Each number is 500 + 40 x the weight over the matrix's rms, rounded and kept within 0 to 999. Layers, rows and columns count from 0. Numbers have three digits each.

# up: layer 7 MLP up, 512x256, rms 0.199, rows 204-287, columns 160-191
# down: layer 7 MLP down (transposed), 512x256, rms 0.193, rows 204-287, columns 160-191
up204:474425529498532481543486514540562589553463463576492515545554511492466443597457469498420524511482
down204:513494508561491465489420570532473443494518517550525529505466531544535507498490515471404523569493
up205:444472482466524503504522517531467566479537493477500514518560543471541515506532567502514535505577
down205:522529434519488444476534516441478571454500456537454543503497532454537536538514381539543443406443
up206:524523506422512469549517536501455398460477476468395517614504478476517585516480576439470447553509
down206:546484545458506476452460502554487494500515505484522483511506432457542474377467577540463529525510
up207:527543508569472530503580450522527522525453450518483517513552445475480577496469549487566487588475
down207:559546494498429515495463549432480511564520447496502490557579486533523507470486487509506503528507
up208:558570418487497497463452380454411490491443436446516466472498526512514497467550508563538518474453
down208:506516507472530595470405478486510469494471499503533540481539495456478467522457522568466541382559
up209:423487482556546528512471493584453466476538495496499449492466560518534438561454548506490435483478
down209:516563500556518462482532477457460429528475490513498419532447485495535523471480532490478515531439
up210:536491517475441492465423444533482624417541577491466498503535470476542467547558483507540440480423
down210:543523522495453576502515547443482567478482452448473548537478477482478586537570535528474490510528
up211:501455506558540496481484456556433541469524591504493512574504588511471527479507483507532473529502
down211:517533506464572499431460435497495442481438534575482451519586530408523519498536530446557497546551
up212:476477486482572477527528585525443540477502529489444524457540504478446487525437553535541475502515
down212:567512445488517480525573470445431530557513464542564462577468532508538496513459536503510546545527
up213:421550474529540550498605536540505484488479461472546499455460527449510587479454509460471482452528
down213:500485524488496534565479468513501477497437447521466502517513449488514483506435493456479572523423
up214:541472520519564516494479548515512469480508493523520496503527473485481555518500490515516438520516
down214:482506494553460484532485478517435479513495456442522498488509505501497548490546507501544496514468
up215:573559586555530542543525461497501533535421437537479495501499459483494473465455503485502513497473
down215:525496516530448531500515498482465546438477508542554593493557477480467527489556556423448538585504
up216:492466533487556544495547503468445406473495430531504505559464506557506514474476561539516485502545
down216:501500551515483529525530526479572523480447479441513494481537499561484443513495482501496444466457
up217:450482549546533512477428556422551471484530538487509459488457475479559478566522542505495467473503
down217:586547476590548530455497498532463474506525538519434397412531443526453557525517466483544514498551
up218:412552421494524493581521524493510535475530507541539526544535467477513560497433569534529515468600
down218:492572533561520477523548516444470542514478547511540543549476498555508473516497514455454495526501
up219:485575473528489506460603557558436519438569511479508523488495506469488543483501489560516425462562
down219:496456512486480478498472511433475472539503489545461551464490521505463440515468507546495512525542
up220:503506574477438542469465467479535489514516609435435560495488492492465454507540511469509431505499
down220:490554533436526501547433495466538479421501507491495478492519505541496492470472468470505541485486
up221:524453530498503476486534474488468463500468551534501473499465462488492452501469469445494516481442
down221:532448506518472525541457478455462515478513438538535539487527467512503469425517498505463521517508
up222:461472532499483620575514510525486505541427500538465479496449556415502486488474496489515434433436
down222:494528518464428517457555494491481558515533436448468500528476538545577547446485494542463487485455
up223:448485490511503511485516540414498550367503509534428558614547461579509407579414459460574422532480
down223:538559500414563519556448476496435504560542556456550581453498564462540529496442516517559523423496
up224:487469512498549507460540579543458464519624482520511484524514511464568501472486487484522471519502
down224:428524527467484519477474494538484464513509534454533473472488534500489470640520531538515486529487
up225:463473511523495456547485457496537592538500544435506594549425472514506474450591564491499502479500
down225:487533471487454498501416520522526550448547547470547565485517520503505514485562521466560578516528
up226:486460447518523494521501497430557469490525445505570567565450522523503522494520497480488444459537
down226:482488448537527521546516641470469508513463432547453558489497549507503566522539480444431469509523
up227:539445459485479385450552460535520564508547564537534542498501466510451488508507469538510529512477
down227:484538411492558476492546544529448507576575510472582488529585572512522498497513539537463466553516
up228:490452480540524504462494504483500632474513489458447556411493497478465488564457528506538459451496
down228:547525504550441470549473515480509535486437506527469459441435473546571542457523549429465533490538
up229:521430601540561463550421547493539526503510460564533540486527473513473493500479504510611429462483
down229:536432559536481519476480498489469463485600487531525570556543507435511468511578484506474430559485
up230:539469565501423501527520492583546485483475459558425521461532469424531492573491550472514490500497
down230:612513523524465618433483526507464447485486428523470559468472503469475436546447551467479441478574
up231:428524443519490530458551592546433436467554523411508502481454455474520598499489505563518490548469
down231:468525493537497473433485477514487456526533542488522496490486528544591498483516518495527447475534
up232:435445449551442538517427524495443533487513456531568481498477458528490534482455556451497427435450
down232:471540531504466478447484492456486481473460492585537521545451563541571544546495472463525556462533
up233:526469529448550518560510497558454536493445481395488467523482504518497529496503533510429474494565
down233:461486481551561477476513540516490491489475462453415389570544506491539441387504439542469538456453
up234:552432501452440469423493552496531567475527468495434479512527556480508486473490558526467470522423
down234:554466482441486468481474490602476490535540385470490530465545570538539509458489518459562493525480
up235:536503433542435563608462482479533505447490457443525520530477522486492480525524522494474490532510
down235:477481469549479518435453502519468497441546452484461428454514501517453513480516446549453477500496
up236:488483504564495492509477491494523489519484537501549555478495572455558499512612540567444379472538
down236:456508461558515489487487492383540459573477492512492473546562528477515559509458435441495598507467
up237:462523479513503500519472514500465468506484474501512491476566500572548530482528499459549481489506
down237:447575492526472456521458535466510524470523448510519456504514453514541501519433490518521467505503
up238:505519528533505432486509484491485504431498404484482507477596483464511516529459569558446414517545
down238:492545477454413497560486526587438546546495501516479486519454508443549480513625470484512481509539
up239:467452551509534534533448429430525533479486488515418521441482450512458551532427548533564507401487
down239:444478556457499479407482496553496568430532567481537446496464496478481591468470553476490496495485
up240:497525554482456494511466484481526457518533475517530509502491532538442574543451477456517515540473
down240:496498512514487518520501524516469400460490467496503488527482533514516538470520493512479517561495
up241:463519482526562477552425565502494472442392453517547498455533491521496578458532461546547491494549
down241:516431467603503441503423452538492533580554432424502504558491493547471509541519540568554516539478
up242:474548526494400596520526587525479537530499531488393442512444482568571467427582497460543536538571
down242:572509502512511586528489434472433534503500466571502518461479550442461504461473509410475460429469
up243:595450548558524520408461439602470487478511495477462472383560484529512417435611528457472519433517
down243:503536491519569485490476397452489500497490488526576480486477513457434467547523472502559632548548
up244:520493517571475507495496465513521492529498524497504518524471558441495506483530503518532491476459
down244:435528473462503477507488561575505503457471547598490510491510485538483474452492454435503523447506
up245:499534582546488485509612551490440546557402549445543512508475452493485512509513477437481523484556
down245:444545477511576453489491533533575513468472598443427505476490489479497514503488553478489464500476
up246:489474582567539447567505506470534543488495462425506477567588453556458469538549523573420539475511
down246:454482508494531471495469595596493460518479437421535573473461524436495504519564487535515500506476
up247:454493452589501505507492464459407602505475464510473551515538465523524532504445499518522512487494
down247:528548448546544525481541495493446543513519528505504447477496492558562507498513465431518502468489
up248:585488574496538445498539521450518449603398443433502449504446452496490503452479602525510423560486
down248:506507457493549589467446473435541576509498504515475500516539466457489516438471432440483538458418
up249:525563561456533466542470551537431573507525558560488468447489537513478560493538529527465525460504
down249:498562522471436421441516485536491490506513557528431448473609542483518519536512500485438469501470
up250:534459544517530478565529487500491532529582465523503476513498438460517526459448494514482506553555
down250:468538540615588397482468508449601518510450525512494577522544496547498409531498566462500487556464
up251:498457538478461499521448473516485559551478535545470536516576541466523457408466511545483444499538
down251:462411495428514524518494485450574487459510524467508530488524506488555471502468461537485496449469
up252:495491602458498491506453488467448461397562538575549563547432491473533474491438474425432545527508
down252:472520556446475542509496462509531467399514489504489497579494477425488526488523513559457553573485
up253:517434562587463477427461462572479547560435457488493489520543483511403485474551432475419564429499
down253:408482528479528482451517485486524508469464474477593516484486512565496483554569518439567563556487
up254:525498457502556506488527470515548499511487456506450476509518467457455522509558476497494499502474
down254:515455540475464480502442437477568528503491528556510509468504456512436529525467448482502447470482
up255:529461566470484488532504485442501477539493462489475501476525445515546504515459508588495580455494
down255:494530523443559570541425477519522432508435548486535456518468486477482490482482490522484480589592
up256:474533508508439433508531554485524522490517560519482484518510468511519442480510517600473488451506
down256:541567480489476515532503477531446555491541467555530514485550469477553454472474444500475470503448
up257:493401493512501466479514481479501542523555501569492441446562487550462527523481502466523571498438
down257:457507499429523490504535477468489469480472564504488493488504494456499523542464504524571533561495
up258:521474593536504425523542525424500501527470553538579377519525488526343470502526505517535494480501
down258:579555483447459486475545486528527560452472443586556478571516473560475564573518648478440404481557
up259:508455508498572402472519522504528509491515478498474476448463561514522506549503439522465565523420
down259:499493453507508478552485508497474566512550470480493481524497481482441535450520579549456466503414
up260:464535579548539490522533472500489491555534456492504526550512502511486496510470521585512399496556
down260:480432498526523557485483560525517499483526569481521543535497523506514516545491462509498445499526
up261:456509548513535577487532493566490490518464570512478516420507507447439482480424509588445579452533
down261:505518492546610499514455457475523526565474531571595556530500521516549507545555488532544545480440
up262:389512575485531437501511486486537445507502518535476490545429450466430488483532474509493469529436
down262:419455490505492502475465500521535525537484521526435516486476592491527486491521533511474480485551
up263:558559450434480476523546462416450466552467522522496563465533481512458577478511532555474480536482
down263:495540487464439455522522447499520545454468524501508536469484470401593486491473456504545481493512
up264:506480530489479490521561506499589514585482461427515541473473494501408523603469483466500522441495
down264:512512533480497429545488483411547492485530440481474525507421501503481459513496440462467463499442
up265:521509445530508500470541466520482499539493467428403505484542532468540480566535488455504514508456
down265:507455568535485469550496426464543495509439453492494453510477553551502428446515531505442452497550
up266:413527527483530437471576482519478482539504493488513521452511481607413526479477542536455566452467
down266:525496553476529505476508587476456515511498568448507467565505469521546536432466460471430427466447
up267:490518522481480487463525477520480587566498523531527466541486505543496547511457582521512567519498
down267:470458507535493482500492457432513473492529545448484510477595546505506565506530492446481514486469
up268:421489497511475506439564560484511547542451547484422455498480472510459561540500589501547510516451
down268:446535492477525549487562455520545525580476374509560504576553440499524451464482489497560480510469
up269:456529514520522570527470486439422465503528488481506516474535536448530468549518555528489554421451
down269:517506468487437553439534566491481499524481550485521475511521548447474443496488470489542513527533
up270:477527498460455547475534467535455554441465514506508535493474578540540606532492506543501432532500
down270:503373529493562595424422502466528521508503507562478401479501475514490512479514500463495543473447
up271:464469453480462554451557618507509573498536516422563444456530462444471509430482521525532479478414
down271:531564507521503479494416569492494498484456481519464496544469500455508453510517569497496476406473
up272:498503576483482538560535483545476494496526518438542507499527479496497471567500436508506519521571
down272:527538533499525538488566493411545464431516509524472448544502463493464489541483499448443534520554
up273:457446530487536513472517541521507514444515488545589573448510466501523459556499511453539419492422
down273:492554458556488501512465481472576498478516424494531621507508476401561548483521441560458397506477
up274:550520521449366514518471491542517511441475529536503553480563512515433460478462501447586523571580
down274:488476483473457533493537433489488471518455534591527447520534467536449557605510489451519520527528
up275:434522455530459476454527481472547536457433428570566484480543436474500567597469516471538488533421
down275:531540557474448493547475525456510475545540541528515510545490539575489476468467464480508521471456
up276:485416567524492554492486605478458496563497546603531491508400456478460534452460475467478507471551
down276:554490491571575490512559550428554538424526531542527551509513528508491432477510550574466556584452
up277:513455589514502559589456546524416543501462533496519496487506462524476442601626540505497472556462
down277:475502560469521510507472530469529373495464507547540535443480518452442509525514500483471510479474
up278:532549510523490462525464543468540473520435461475500584473489483531489500481467566479494480512574
down278:504439509486554451516462586535541516499517509529508497513506517501524544447480449496512537565497
up279:554516559498470493477423523499521505490487482519542548553477534461489530436466528526462524464552
down279:519485500483502531513539538476556490410492489555494542468428488491469541522424530538536523457527
up280:519421562539570489453496543478509507470592514459498545468483498521509569582416466497499558465481
down280:450459463576506519524516522520428498464534499509555550510476583530499453479500391482522561489529
up281:493492534533450519545488527503454477528506535484483478504505469520444464472526597516562486457523
down281:501541454469481356508470434508522472471481491529487504474472518443405475458577469514422534548480
up282:505450457458479459562564534488508458488587489466484430518511508475448443467517510528597423479483
down282:454443521572584444478581416500490483500488488497524547445501567499511461495509537548520485506543
up283:533448462482504531504501558534404471554591515573484438470499480519509455493521511476523521503466
down283:579519454557540444443514505507485498516521457508446522522491512487490550488493461513529505442431
up284:457471477541505499515530509498456461507460481474570474464545528522490437450522481516442522429490
down284:470511548544490564490465505478529511456558481516524476460486471433487466516561483466506459443535
up285:453489487438446515493479544375483544562506541433458485593514502422492486494438538455509478407508
down285:511456462519486495532493510541557508595503505474464512516520504505468503451482544483527499443510
up286:555483505459551459500505424526496510454474473513463526465534473466618471442461569571521468512525
down286:545523505516500485485507494481593573481560524490462446463440514455513500436525495498433498463468
up287:504472506478518537463488521528569527577449503492424454504430450518453505502493444516518469489505
down287:497572541490491502530466469565472499541485475480520447515471558497537513429524469451491509546529